Part of a small language model's weights: untied embeddings.
Each number is 128 + 32 x the weight over its row's rms, rounded and kept within 0 to 255. Layers, rows and columns count from 0. Numbers have three digits each. The size before them is the row's rms in percent of the matrix's.

# layer 7 attention query, 64x64, rms 0.149, rows 0-63, columns 0-63
017:102131048170130135143144156142083144102132133092144149148148157146073101135072176160142174062121111153095131095106114174144064127171127058147124132076179190128113125114117104100113107131111173
022:091171134150185133065098113135168145168158122056168080109124139133093119170085173146167126149096120167116125155107172136072099125125146126122071106118136077141124189102080132108185138096112164
020:057162089084168075178114098117159108097155121118139135150119122135122139185102146141165106155123193136162123093103128190109090134168174079123061138102148119107137179108119160076168099125126172
021:154125111071118169103166057119125128096099147126132167146128115147110134126152103143138129145169044117048120132151102116088063108142158118079141158089108157124182163106166114117167141075166075
023:218106096093103170141156077114108102138069176104093155103118152139143155120173093139107187114149071165077141148133085119132072135099138129078123083120140134119178124113171101156147154129142074
030:171163109081096157093156129110127098126085147098119180091109140140099125123142123121145153108168047140034153113105111100152091096095101108101103116098099142129158174107164144091200119078159098
039:042164157143143078156113133094098146136178099160149126148138087106130112135088146074106112144091234082183137131150129152143155128166106153149118130143161195108139122119093158135079094145107120
063:086100181159133106154130145083147092101135129157166135209105120119135134159137110120115178126094206142166169147181138144136153175166115112115153143156168097066086070134100126161106155127101189
132:105128111147104119063126166115114152122119114131149175151163150170079071081122110106133124116102115144085116100182098065134146078132091089137088166136076098083121112076132133162181117192173170
075:123097149124170146133124129128123094092152171161096125143121152070164163197127160133087187106170145053122154145117153110129130122145081122112139083092143121075138117161157126123108146011098143
169:063171129083097099156158117098074135084164184166108140136111105076089111121118167157125111175110091132127180126074135167121119131163098125131063121124125194117151116168144176118098125125113056
171:130157170121172140143074105096112129077149171095133127153194184105106162101114138064117118096132149097112142055154146179113147054146153142127157133144165127147120155115202190109112095111130138
182:158125100125135145132179071087109142104087154174104148113147160128121137123182112108115173134057099168146121094155145072059069165149119089130148159085098105125120097139165167123140051102114163
171:143153161106107081147092068094151136151128167137132150148125099108142081089062084108144139075137089141107114168160138142122157194113175147158155149189113156170166114101132138115115177121211166
172:093122136125118175133086109185158174091146093127122092132163144077131060109108110068107107132193113177159105137082101137114141189103117097181120122106069142146172097106104131134094064140103152
188:121076151088095119096138189120137133134142110137149132147107098105075055133108091126108124090159114125133098107135169086100193127131188092162160089146177074127099161137154159142142091078075070
017:126157194139125135122095174169104139096094083117152131105151149196065173103063121086099141106083162146179173133127144142193190141118106126171116166105129140122104164136102097151097134083148115
025:082118129110068107093132169116100080125100131139119134137181131086149137142128167106146196101127053162104171126070147185146119122141142147109184095126157167137099098196087129128085120121097185
028:094145172124119043146116138132124079115118124156113100138128129147117093120109174134105194135138168173129194108104156170152113184115141131117173149162141122142125180192125136073056155117096188
021:146132167122084086113071135108084067074098161144111126145107122162171129151109111147143168116140057151108137142104189124143104124094175142093235142114124132141081123148138078109149153081143123
031:176103094130133181085106148191122148119104165104129120140114197167099110079138110155137118146130006160090125127130112149110118103096164128126171119114069110140127090099186081134155129109129110
029:154065137084150130121104137145143082099097160125112106169127171136145151165146078150159175116111023166098142160104162150131081179119160135107183135141120080086108083147145078119143147109124166
039:131177101098106129087152137124088146119129152133090168083140135130097092090105158117129098116167096116059127104108120089166119045130072113110048138106082156125173172125127178119158099103158076
069:113161154097145126197135091128109116114159136152099095121096096077159150173111164135118118148140155086162147138086139175138109158132133171108150092120167187151154154185138128095088115034092062
074:050130125116081071150160137084085132084163167163142146176108097110074082096129139137134124181081119188128177129113117155123131156160109120137070160147117163084114091140102183135093131173123104
138:089171104121085108081135146101090172114125134140130176136156132158052070058118122126137099141088094145089129089153100098136126080144104098145064161135078143107140127096141153140168116211160115
161:173139107129122150138140096148130147187113113086108102045124111141152166123148136143157072144139104154157069114082138165088108141101213151146143112113127136228128165124129135107123109185125079
185:124230128067115156170099134174133098102084123140156136094177130119110046153143107125131068117090127118143134125093114134186141156174124145103115118109146119134058121148152093170170098171137132
175:155110156158147040086120146152113122146125171171139136130173151151148135181102145113096110142138129091126105133114211096142143123123146171143108108086112096110036098096123168103134150161209111
189:117086177111129147129111105155109050161196213110104116183163110143118136133183118135084147096121164065140124103098116106111122120115141090101083086100113141154109165095164093152139176155116169
178:122093150130108046152074062156131160113107106120146047076141092111109155071152088112127126119132144148156134117107196086155086120096125109098106112159139173127126079110130095148156069097108112
163:126086141125064190093090174136134080122164115170116110118137137099155118059141138141110104157081128150124110160080185119174170127150100172171196189117101167130135171142102141112137153124149173
056:100112117075119139113125128126120120093222128129062161154098154044117099169138117184138135101133127109116182173160136102143131115105159076129123152097102095143078074092111134109081157108074108
057:131086168134143131133121112088150145130155118137123093157080160034145050082159123137133135102103125139147197095214139090142128175084127134123114091082065089137133146133100105104132157098117122
082:100159080106091175110075091149126132124181154144098166092091097136182154120137084146096195114129166097127112125123095062096085121151145108128109167028174113134112103161113105111107151116140112
068:134136154142113076168199107092138128131032132109131114164160166191146126149129123139169132170138114148120099131145158160158133154072149114148098064206098160111155144114153142151131154172185133
073:097095121134075146129128148167115139088141114123116110101188122149163217138129117183137132186129195132115057144072184105128090129210152111161171100141146150116106092147117137127142108107152150
081:116126119132052176099059120171152108127197130132159115123148144070127138115094108177080126136108139133111114086107153104116105137180156164125174159103146116152109106185118107102110109032080135
085:191158158134201124116122128084138150139131119119159145155095161163097050143177122126127112141106097129117133089157166114118125128076141116077129076215123179157175144111168119124129143195169108
101:140094138175072161103068134132106131082177080113151120125135167113139127108076124148141087096134174161120144160109188153117119146191099133165133114174110113045118097136090112153156147129100205
088:159158135104182149140128090078140144164100152104107208066092102139133109162182125140157107109136065122072121107139137103105101135045123141107080103139115119135181165134170129104136139172187123
080:118117141080156159155173158133131130113151089088150130095109085108097134191176178151126157156094169182103144097096090175145100116097148131117143133149134124184101199157116184104149074066103134
090:137114139182064175113108115135092133107194078112160101093128140046143163121114098142110125167108195133128127146135162164099141125148154155188171167121113077147116090113122141179103113081183121
085:158172081151135100175158125074145115121123119071141096074127084172099133079121127116140138162133118131108150102115073140146103126075125126119134147234134203160126140137172153185140118164107160
090:125103091093156102124171104122143180115124165167108130079119138153131096071166106151115152108195116143149188117193111049117159116117103073058088157092117126096159147138155134108111128172088140
083:161163142146139128116186168167141154131101126170142117089138157152148102084115175096076089106128101105104114105083070116195129115102091120127163082027112139137182137118187130127129172109103122
096:187170137137101106178091157163152204126152127133116192086122135104110151147171147160077152096122080153150150142136102050136126111122163180126059148070154139121120140150162151109170117160151131
089:114087095112091087178168138082174112128168114144141110121131157117151121123117173109113102120133152162167145090101165109147135156028108157136091159173096039124097147132094148094087139186110125
056:132144075066137122173122146162086160105088170181118191099177085106136155118149099113068151060141137162127157134119122126145119097109143123152102142067146132125182150144069143123058175120127119
064:143112168120162136140167190129083121116111098120162151102116111078143170162118149097130073137164098090122128167137170106124187114189084140097153092093113090143193117094166140079132078063158119
048:110166091169219117138126078112126146145113102144075103175103136144090093087136047115147111110056154068098127157133112117128139096058161131146144136137117098157113142113075129124090175137145130
058:149098171162135100149159144094160147167108098067207063135121166147134069104120148085129055110110127177129134095161122137118162133079139138101181107173099079146153157092131145100142101088125140
066:117155076084106101161092127111146144114151129109094153087150141230157145113130144149097174149103148157099072153077050105131047125125149138098104091148128123145137121127171137168099081158141113
066:088197127143142132071106071122135087100145144184111156132093131180137101121094142172133159092190124079172074158116182114075116096143110126134119116123111121138092072099117143110059158101091118
067:077116159173074148116098163104103151106175090137159076135142175087150089127106171167115130156107148135162097122155172169092087140197133116168205152151123127147098071106135113111097125083104154
084:117120126146201092120146131111146116104176184133092071090135100137122051155119141152163132112091108080162076182093106112095113088157137156106180143138092162161119100121108149147162145092101056
070:080127153159189129137089166091164168090123120102120085140153151168090119113102155128154130114091120106180100141137136125099118102187106082158142165192133192100092063123111146144131086085145194
084:181177189115171083137155095137097191131084111082099080123132186113142111117183107151136151110079052123131127100171111104127141115084147135127106109126110165154161139118178137118124163140169193
084:118147105099185096114116146049163132188091182162111174138127101148092113184128164072157149082107140073152100145163142103117114096163119091098085119159117154162161091115161118127125126172167083
109:118190145171157105089128141120177145131094137083129101095143153101128142202112163020164098136162119145080128156103174153154143098110124109152066071150130125117141166156143126146145098177147114
096:135115135110135161072115102173125189129188105121123154109102119080112158132190182158125153107076105147136111182129135093073141090083128203139127157148119126130155084089177077100171143128156092
082:138122141054180159151098152082139169131112158158088121108106089111169153131188126136142128120129119138218074129142106092135162139133120141122144086141096162133101068150152177054073120156162124
087:134136143137025125154172103124089132127138137130146111105116108126149141037153165142144116098085166190122193146178074176176140116118153113103116113115146071084105138132163112144119150142170155
088:102081142137082126122154124079103124141120071123176106163123138081117118121138048072118101170098128147097165111188167139151086125148148141148179140182176161092145084149176152093184106136142145
# layer 7 attention key, 64x64, rms 0.158, rows 0-63, columns 0-63
020:102136159088130131158091072094164097117187142164108125131164113085146086099165115085113140143169131088141092125112130065095162142098108150123212082132080089117137181161139118132172181121161164
016:165042142141148143142126159135085090104079149138068112148101146102138092065128128102130199085102173118153146165119138097151151127101105155102174077142145093158135106170171102080082157094105118
019:126123157120120125114139143117152125157160111157101082147129130154141077088102150095115090060136145111106105166136102090140153080089089152161232126188104080152107121126160128109153160069137052
025:064142184110168066178148145151133091145196125170142117103111127126134122089150145119150139094163210077184079105102121086120121138139103149159157125109116120108083150168139172054126112124115125
025:084151173134130139141152148165135117154173098148150140115118128082153116171137185121088146097204184059172100114090134107081125101135096100192120124060090159099114127130125145083106092095150096
041:133123096147136157178131121200119179128138150139142124109138149113129099027119108183076088123181087085114104137141118096073128093134150164130169145099092089112196109114161114089132170126146092
054:115105147114150103104129154092147086119133090107142118173126108142140132206162172076154171148102204162169113138085135147162110150146098106165099123178130132124064140126088155145074037119120135
055:085154142120137099100135118087145094107147059112157162119117102148121153207167205067119191118113169154152146118080149177136092129100099107178093124169178139116098143130120131154116101180117141
111:137133116132122140151178116158089181107112135135127120116108088131098132036084094178053096106133081100107135103173097102098127119105159153077187169106131122094143128111164108142144190192142151
150:108122138126128116114081124076154076159128131112112156127155147127158134234167157066195139142124160164141153159067150138161124133129093086182095094154134103174118115147106123108108092062127097
163:071114123152140109150142132112115135103109097158113171059159095134080144150091148066068112127147095122108196105074153136110112130123124078132193157093173112104158135105137093111157213162111136
163:138108171154129174113110143125079188151100146183167170131187119122155114090103138165153150114117142090200144155098091162113127114019101102131112152164160101155126121138128143096188110154106119
163:136100123140126142157150154201171113121097123110130193165070108073125101123072133132152135136113153111173105135107195134129030126137123122080132163106126134125140174084162207160140135150136151
175:146146143179192141100159144103119093130094134176143116131137109082108151095166142143081121105112085150141137127098106120127127152184180133136026140221156126137146120106135093122147135061179136
166:125132123184130155108129118129160073105121163130119093140118093066199118166080078082138129220118115100095152101116094075158091101112163118135127124153136082108156126130117124080113082190092108
178:109086152132089132140164097124136221105136118173129136147090132184178093152153109113119144152168093094116150075083138160155125082182106210135121135150120082206133124112129109167126113128106151
018:146145079107207137177097102097104164140182152154090109138121100128191047122091067142120103120134109138158082149093102092090144117121158098072169128174071120130166128109131113113149147129144097
022:173155090147161152150096117118150149114109184130169155114100149119075067095151083151095110130169138127098123157162105111088137114115143130132145160129101098093172079026168113102198134145166097
027:196126110118122200131116137141123184173150153088142135115157137119136176167123071133084080130142089089081087129189135117099126075125153145159092143110077111115162129084162123170160117094169075
028:152162109120146169155120144168146171151166168130148146135153138088133099078076088151078049144138102032107085135161126126065141103137135138112128155084109124111182066102153116102140150143150108
028:144164100087103186136105102146114170131098172122130173125134128083154140155094087145090088100170073107084139168136156124101127095146149133129131114106140140150185043140158068130159209106151098
036:169144107121089162140100097159115165127090173124115159109125154124138135073112077167100079113133046117045121149164112130103130109101148129110117133059113113132190085134166064117152176124138094
034:110091114163165142147116142168106158138162157152135135075147140106106098025114091186114105133156070099149159089136075085107142109146170141100193131090141129085170100099152115115161178132151115
075:124110153113139121117098140096156086138132118127118149163140140120153132237143171055152146145126179143135120185066173153156124136139084095196096110139126113150095112140098136117090066065111103
097:058138112181144090143145130128127129122141091130147158062147125156081120084123137128098150124130098120138181047123119134106106127132159109100167153130197153095166147103143126143185197212121160
111:163114142095105149122088130117153087149123163128115122156125166096181124210145121113213121141134155145122092169106157122150143130148097115157075090103082121186120108145096143105114075034129086
156:089117127168133098129076128109162072170146146130136164081168208127141094156168113125232147159123120155146163072100144127139133139166140091124099096108160147176177139117097153122177138095125106
167:155087145094187112145157101109094115153113138104126169115121152121083096103087163182142125148156147155182170157104100060160118082150141144212147107106172118151126108120156075144074095132150181
167:089132115125158137090173133108084079080135151141156052153082186129133138164091096137083128093165142148106101154138140104160109169083107167139122142084175149193166142142103147152195099170142114
167:190103184099122114143141128122170085089136129180169123082093125115115109137078121126138165181086137115098076078129116178080137071137109099155089086103122167112118125124092078070146112151093176
168:092120151138066082092125133158143123132122171114121148081075162155099155167122063120115060098107112169220129137174080155128097078113066127124140112167127149155113165163140125106114152096150146
163:086153119087153168126125160124150128162108164131114092171131106107158157131094143120168124102105174226131111002089170131158146099091102158154163117114103124110138071129114097117138142130132113
062:145150119140150114105190149200122148158136141060133176134090118102124114139107111137106218116117105111102156084133107136205157083132134119130106088101166136067113111116120157186208133112132129
066:126149122168126121105135126129151133126206137124067159111050111131064156094077163148119151160137142129140100125109155143175095162129117119140053162096078086116148114205082124110147134133162075
062:135128117098159187070121152210116159097212112170141101102143118153084084111118086135127176128135150109151085182143133109105100090136128152100111139133189124109108089083100094144068164154116126
078:068162122109095077147142106109173063193097157074169064128163120090140071136092181161116109105146096122161148116116150172107171120139115115132132118153080110164119132197104134144117147105088151
076:175189123111126132099102098131134170126187123176114127153109092102163187171097118130130143135150164090165130115147123035072147082147085118117115134120196125141133100138130171162117207142118106
097:131131078094140180079153137155087126105116112152119172093138091151130160166118040135145185202078116159132150151144123146136159143153097119138117154078155081160129108079141138088083183171144114
082:172138184116144154173203136152141105132114067081140142096145155138129148133161139107121135153146095112114170095097129108079128112078090137200146052151109144160190132127152162175121143115167073
113:116108172106124190106151115124096100111127105125154178108111098048107176155227130097163118130196133111115154101177165097089083156160128097174141088140140140133124099142127146125121150188143106
105:112127123141117111095153102170154108164082127085067109143140164136151150091132127196145132131089069103096166155102132128126129109152153124147139190155109231091097164083123104154205135110153129
077:140163138170176125139109127129124127101075135092176132119128145152079081157123154154124092081097127083149136101129204193074162169192129136118163094167096122159093064125110142124131119149087178
090:145163128118144146140117093088134143169112139090136189094082131121128206090156083157151131092105107157111175133115088127129141116157159094099139095135102131113158129108162115129204048170208098
082:113147143214166116164138121099131130175121070177124160130100139153101116144149158189135147080114103131149116140126091160094109097112133066128133120204175178115083123100129159185108109155085175
081:150169154165102055109157120154099114098119132116085128151135146145182078138140114098092078144130088127151115125089133126130118152111150163126175181148064221102141112146129091115109131190064091
082:106109098099177175133077157065129104121070182157106117139179201166159095139094063099164121134103137122112160121097107143123120149161134191105177125144081173105109156164105104101113107135122159
094:172145126133100155173123170118128109117128125090103091128152168107120145196095131177063110118123073135140148129118193155134098107108176196119109201132137132167134068119059132106078109112110096
082:133154103129118147149176131119104098116125121046121077040131131167192110124128121120098168103123154147143153041127077147164133146078097156168157117122096112166115161104160140076137171115090116
056:143143151133119167144134207190115181104142151103095136114202138146076178126130109122105144168121148110094061160155161075181088144134147171124098158127165171143129161090107090116095102092112107
067:163133091119129108097161179148115155112126113112089235120159087142123092144117099118061166114153124117117110127120097146185122101134170194119125149096124197141135136165100088078162096157179128
057:050109084119108067118155111188155162180094120102149113160137156079133119147129175149137073096081087148088098159100134161147155145148118084155086129098063160137137108158079101105129103159108137
074:172181119123106037093128127073127127099146153144080175194144078116129171102092102095148153131120102098153138085133132126162135178131089124106115105082187135114164123193155128108132083131171121
080:147129106192049110160162174163082147207113099124144093181122165081123087092098147151081099131155131137083138105129117161111096108140132081092123096114157145151117060117092140162109119152155157
078:118123179124100128152221149166199158138054113112118086134146135124124143112151143085139135113174115149127143156082115087111103057103165133155127083169097169100106113151075155187127135129163123
102:119145138111130120059058101160065153087120179174156154138125077115100150115163149118126162140145130142110117092178127110128125147102150152119147115052182064158109182161139102097054137131134136
109:146151141113147096127171160119129103140079161119129129119087180179108162081162113091108110144094116100142095078104112203110145188111176186155185147143171113100102179080150108133081154132090130
100:141157090142156163124070079189120106070181145158173184142122077152130159118151142159105140136166152110149135052174091065125155108096113134101122111048126099149132124146126145150153111095124159
080:155129067146143094131138171125127140158118104104148170108118150106106104083172078099120106067135149138062099171081163181140126048125147112147102186133116210149135095130144127082148117135170140
108:142119140103136076154206148112115081140089101115136158150151177166115065062155101128119153093077075147144121110087133154094072131143173125155168147201107157122121144131084114154147134081102151
090:109133115153052117092072127159127151043111127133128071136157147082162108145089114131163092179173116137125163127143159116125190108094125136170130137073079060114131147126118103143134149144115057
087:049129090106099165144152122150164144149148109217107109121164122054105155164146066133123176140064093141128146188157155166151135082105148151158146139163159148137115121148100100153112124148098093
083:077101094170061076097100121059131159195152161134125147138137103102127102161079125184105138120082127208077066140128118127141110111137134129165146139096108156126146168120110116125099112124062111
088:094133115058132131145089188148090181101172104179110126083099084158107120102131206127127098164140145110186132137156133134138082117111147109071107089163124125127117106182115103117077163154188148
081:077107147099139143133093088166119147120088124189139171161118155050105131090163166097122148100149117154108083114216142099161064163145080171112095109148091107171103124122118120114109141168168126
# layer 7 attention value, 64x64, rms 0.253, rows 0-42, columns 0-63
128:136114132145123169140144088150111127137170113165071125073130162163137135092032131142151205102158113150126133115176111154146062161145086076143103156154128109101144099118127118179104117098149055
121:093123146129137157145175083146112139104156130066092130139154179104129100166111083142068118141084176134069135097107137125118216093146109064105119124165127136143102150077183151073119109104169113
124:076067125144135112107114180095136138142072096062097101125141116083092127110148099115133191117152146153119116131116108190100086138168134118207098133075083131186157176147150097107104137169115113
121:141114170093076146080135129126157099149093159127160108123151162120149149137128225144084145130086104118094208110129074091124110116104142154147134141146090137119094201160178142207121153126108124
132:156112210135133109151137132205101096078093106081103150163143098143133147103126145099157115127082076150123128110138174103113137126135134162139111103146149137185059120138097147104120147162151020
126:112088133102106101085095160131135162162114135176104118097070169153150175120106114156156134132131159134097130125084151131117105180142213088055141165153164115131094108198162091089079095143124151
115:182159165140136131120171177111084109160089108101104057146096110145147150121157071165141093149155150086135217124071135210162101128127138097114142171082118161105106116114138116094123107118159113
118:117139042145085090127191148145118162111146172138111124110124104130181133128111156119155112147071068119148094103145104161101170174114118162177144158092221135121132145113149150098062117099104146
131:206121081141097147107141095116155120128110088156131086141148131132125152127133125138133076195151161152162109121091082119100145170155047115141149110163141147173103132111186126174158163202174085
127:153144191126120153176121134126129099196142155101121113069066119108104168133158099081146184154183102135103143143139113135125170133091157164162142167162159166118095099055153194145152170131119130
123:113067091188226135153132130109118084100092178089186176118111135150114202113130131118175125154152166126090130144140146130113153117159103146116127184183069138114091150134154115129157109126127091
122:141162177117122123174095153171054130047136155159105084163109114157112152125161127120191165137094106164114142172051090099151153122154089090108139105107119116098193155124143151149117122119164155
117:077076101132109157125063144142164120115072159105059124138109099182158143104105130166110184139114152128114171124143106089113156152119143107131116055116158128175056112098094128138160143090176178
124:133118162174128179142194145094177154083152109156106096123195176141114202113157115115188122102095129143165155185161147071089106122112119164120091142087127138161107114094159091102090130144113155
119:110106150051161137169074088108152108127175126159129069179146127134173114155098138147163132148175073141184141147148116156115114144163100131073122164141145126103076167147146092062129187137157149
119:175144135143181138177136182143122168141184145185100147164090165107122137148138106190109074131116136164067168136143106160110093138131132099143161065153150092139155137161077175142096177137084151
122:118104166146102120152124177099088102134108106110144134138105124104089070194126133151155121136085099138144173109144087120098147224125092158078095181143093114123143028152127106163115112154123152
117:080098117090117146137091078118148099105105088190104109142075143147158134111178158107176067071116124115136149152153135137057154077107143083197109131139168118100154137109185142151123079150129103
122:087103190131176132129146082189124120159135082150171152082103098172182131132100074099146096142076158123128130131107118137115174190112176131160124083078065120114151106152177125177134140127155150
124:150134108148160120172100165156154125127089132165132119051174079126129068149157075165151125019117131127044156143130132141155103123139069134175127139139154138116093115127159137141120081153132144
118:113170220095118122158123147018126122075163153092112186116120108116157084074148108117105119130124137165121105112090104153118087143148128103101160164129112124122114145124077141166094099168181111
115:110108097174115182152124116122167115139179173107210157154126113153072132102125169088124114098166108119097134089059142113108108147088084114117133127148151166177137115178122112112027106116134113
111:125164134114118132163097139179181137135147112143100135167140152089044176131091128077143119134127169059110105131133059166215140132115162147118131127116144114174136148154132057133170099121172113
126:118129116169087213187126085124165156142137146122140111117103107188064063175143107167087167152082163166153146165103155127117114099110169163140090130125144119087130141165101121104147155110160072
129:120155113094170094098131140122133116114191119121165147160155053173111183152102070147137163153085111207163163183117154121111119099126170107152097160136098115191133130073120127171134151133082119
125:093108123127118112121156052164157101121116132166099154164154103110089096075140147155121117134138150207078183161132069189120120094140155180070132133122107152128133089181120192094154096140124119
120:110082162148157124108099060143131190121094120095152079122087095112129131140140173169150063098081148129104115143138110130163133168125118105126138170102141162140143154037052110134104168096077110
121:087156185114096122142207166133173109140127103154106136125151067147136140136114148175146121157175156124141144179171176118112152164138103134095178078186149156139183180097120075098137077115134130
117:065151144066133150157154161141128125095110101083124135135125165153158129093150076135145101166141152133084096126116115080107052129118138174148080145143177134093121097116161118098158191102045080
126:049164108141099128171122174166064138212118158160183102117121143092147118111115156087129094185140147157080097197157138150107126085162110128112078131083133098153095118108124111143089130140120130
126:091157142147166124138124111156151121219138107132042155170068156113119149106146137152098143151125045147140121145098133107110158131126059112138122157128143118096095154167115095126180065174085127
121:153147112119145103128103140155134173094142168094124080127119131074128098124115132079144110158160167133123192126119127107006114123116120157081139161124127117135111121118077062180173089081168099
066:127112136121187127116055129155104153122117190159091132127076102208141137132157117159149162109102085178099099175088112109103084108178152126161104175125142118085149159141128133135129190146068165
079:098118156093139146167165118091154137178151056172098117111168109091162130131148121160134128111136120137059179164141115142126067103142068151056124132148167137114137143172116135082126065127201138
062:152141151103094152163158185030109135115141111147135157132135118108168143151070093099187082113128060126191145124108154148104143157130142129094117118151175145102156101124152093180090149175176106
072:175170147143121136073143143127140128194146113176143151085139161159105161144136067121100084080103134112095127125101168135129093125132128122109170144165170127107145051097102170144029114184128141
078:126125098124144089122049178095103146144085156102157053117140100093098127137105130148126114179089117104151082147127118093123158107122081141108100131107143047182143101110092162187065165115151117
073:072114170161115121134200112167170115107118123151120151126172115096103042165152099151154115137113146133109095161149151166187172092097133131100094148126116103082150138133131075202118105178156085
063:161125137092156061106168137068122136081114065084164096146131120133151146104094110123111143149130171125155111091111133143148106152164146144025146093125112111183137147090162149064087159105108171
072:164142172131096143138156172105107079178122164130120092091157058100132082150150135083080115057102137079141118108115101206158165143141135131125184135083130160136141177155102159139074121149112144
087:156160161114167086136090110111103156061088165060070108145081162091154126087123163140145084180191096109134098136110172147085132147138103159098160130176128133065115127129095140132161116170099126
070:132165082135148123100162107138148144159203088099116136103144115099120094097108094122080167081120145211097114131077145161090103109123129058120159084145165078169125100166163119095158085141090131
069:124084122107129137157158111082107123112130194162196140131127105087189129142168130183141092077153069128135117112185126087150091078138107052130175153112113141125116100146102161140130171089083154
# layer 7 attention output (transposed), 64x64, rms 0.665, rows 0-42, columns 0-63
132:115069169178107140093132230089166102158127091069163119131111107113129108201150141094097100149145177114119051152127130149164157166098129117118111119141095179118151140109109098131158129126083124
118:145125106163111125111105159108056156158106148106085074095172102087108196117151200136121114153135087125173171169075147114135145130144142205146187147149131128100151103121172180152137131113110164
122:169131174118069150139081068128095176133151142129151167138085103175149165057117096177098142131102179106107075143131112102131202086111173131117119102121061133121124107089132115149125116081105150
118:117090111122172143062180077104135132097112120216078145131087097165107090176119111168095096130148159119144115072086161124127098134146162186085127102075129144135170145126111154134133078161141096
130:062135154200123068097133135125074123088157144167165121111187196117117115115147124136100109180157111122096191162117086076136178124075173147096120111086152139139115160148118134143144150166161124
126:136141091126137130146144077104167117161125146102145190169183061134065133109145177106117146137127156097124091129130196172090162145110131137129107145104094154120107159085052153086131182102188123
115:078144122079158106160052137122128195151129152128150178105157101137092109108144177119149171144157102136180097164137148125101172127145080105112120073039110150142134138136119130160149108108052105
119:120164125111155187115144153147155123145116144169167170167144145158151103148190112147175104108148146040124123186131132139139127123146162161080134127175111069153099115150164129146220139106183160
130:075138079169156142116119163122147134092192145115137142158133120135136130140112136161104162112041107136086193115136138151124103138137161073128153093134102161066182138123110146168221115152074127
129:096120125101117090154142138108122141048109088103120091144170117163143147127146140203148093087148132143198146169137140122187118144141089103069170145113060109134156208161127084124100099136126120
120:170118145145135096070086121144148126086154096077112109094123140182069146120102138165122118072146140152177169086140116085152198164117096098167158074142125135167094155117130197140148164099142166
120:124068107167122098102116083095133125147122078161109169126187148103134087081109143115157124123130138081115156188125069126086084082129066129149129100120170149149158127152118082129144137106070212
116:123097144151225097111116108088058149155175119142145117158150105137124144105130148194115176152140142091152094109184126140127102129122167143068143173197163138121127091108100137126078136182156164
119:120135094084080158082137137120092124148119114176147108161153087130134067128111122124134160146132089095132142147147041141181237141115135095133144092121164085088160108131060120108158131128153157
116:080159140162140164151156117145123157060105066166109104077141130129082098162067164133116158117078101099090076174105192151115142157118113068134106160130137128099142114108092084165132157138163170
125:058088134098097082144168126148118141107135066103173204113124066113114123101128144027123107128099160118129155104116108156095101122219104157134128149142124129087145114139178125136105121109159119
120:143113126063123095109148105180153086150110153120142124103118129121129131106091126158109135193058184083127107125140144100177126106123147099149132123063116158164154163228122133133155180186122173
116:158156127142145213059121160080176133129107093184123163133179116170108149121150159121160159124151074181082131116146115096176120116139170143164078146145111161078171154122154101088101140141131164
122:181142069151154119080048153078151139121116131161149133140142175130132175108126158088117145151098180189177125128101160148133130116112125151147169093110119120097095103213126091054105150132151119
122:074107156065152100074127127126119088110091104063117132154072163190183124101154212083215171153127126110129114146125105106147127105085152160157138114117101131123124096109118158106117101124119138
125:128139109112131070147189110126083131124078143090167108085094140128096126114093122158075047116142134187116121192158123146102120084130118178206098096105134151133140129085120059129139140155104157
117:182117133128167107073193148192147162131126120076125109143139105068135139156087053123132115138095118111171118111131070110099122108109114131111104121099078121110086167066153164092189132149178141
110:143105127171087114148142102055119101122129121106094131108094136132184191135128088090135180183173097151103137109113163139082130095172080056097162153082138088121132150087113119137172190144129118
122:155146128103156128121065153149109148115098119090107095159113136094181139141139128099088051141152097067132162106143134109123113137140100077072122184046098167131182090118134123099080114128138192
129:128128105149083134178112133118124119145150134135146069073181123157103126131156141142146115067106149104116119059138066090084138096112121099110138040102142143100122075184109058096083131140167114
121:175116174104131090157103121118084097085121129142120141135116116111103170156144116085095136090105128062127164116119182099172109119105147126135102086039189146063108141074183118151087174134123151
119:094113158066137175074136097142141117155183142139144134120167159142139164128137152136099142184178148114198120112080109157086100114137124098190101116142112112129088107137160064200092086115172155
118:169085064102166147172138140079043115121176131161146107095153143138094088100112158063153076131158092125128097128121107120144142158110166057141112162141116085115145131128114126151182193128111104
116:133155137124096112170088100130154100066141151152088122110152154104106132161109157071162115125148133156125112148195067201135215108138194165079139130130084144153158154142124111164096115117149171
128:155092170104115150105138092086068168097133142157142114159157108163174136169213118111135137089059112145116099110169137154103181148118080145207160149131110134187127138171142110141138119110176147
122:125118133165141127132168185111106126083127134107134172139151088132124151121080162144066161074169093079066101144116113169132121117105127121141137140094084071169184162161172171138063183129106102
119:092129177148128114081109097121109115156127133127154130087180156131128172150074130171142078127098067118146087084207116175172090134156131114153166143070187150175096130104084147130163158096123118
057:110123177118207063130099130092089086143111135145118100115116117110114135113131139105162162156054081106133168169116172120159125133200157146139088160161168169077102100097125167135156079173110130
079:145125143127133119122084172131183036133148166093126121111147129111104114183109076092157142147167160218151111101122121128148129096134102066108102069076093142136150160147118149108144099123166066
067:168171150127152159117143144042115123131130116152167176162108151158083094131147170089166145106206149083087082121130182147101134106159093144133096131094136140150125100114179180165161076167128126
068:179116105101104145124104083077112137140161153139147138104137131077195104177138063118125172166140109090093055096138126154113128159187165128129163114103101150151156070097167107131123103061136086
076:145110107084113132183177119138135131157065078117119124154063120200143135133152127081119168097069165133102053161164159133113106170127096118140157125059150118135097141100144167190141120146144147
067:173098148103149141142189097105131089164143155113138169147168041151106138137132173166104140129157099089158106160129124154091111199104156042091126159121163065140085133095121153108124115110155124
064:100137108156130146100112213152162112084117081162153137101146147171141143087106127143084135084093130144126060116189089133115161115103121128102109104131121181076122157132150114073127112201066172
070:164115132158096128098149114127172106136115152085153107120074156104149108143138086101090127143118086069159117080150071112162103135154204144127139134178149114147163164153147143109059097155197196
088:144109121101146101151153168126138130147121109118105101118116148130128151151135192158140104059087170158147127155096139147131177064170144145168119091158090114124086105121104050143121156030139196
067:064112165157127082113121094147150139055192086108116109054141161122119100193076094102105152138173135085136127149155126155118099112162113101094119146152106177161180179115137122176145130120112094
069:116062095153134128149093097128122150143128112069103150153155181135159112102207154132155108148150125076111149164127135128207138089159132199083119114152091104176098126107129174143143077154098082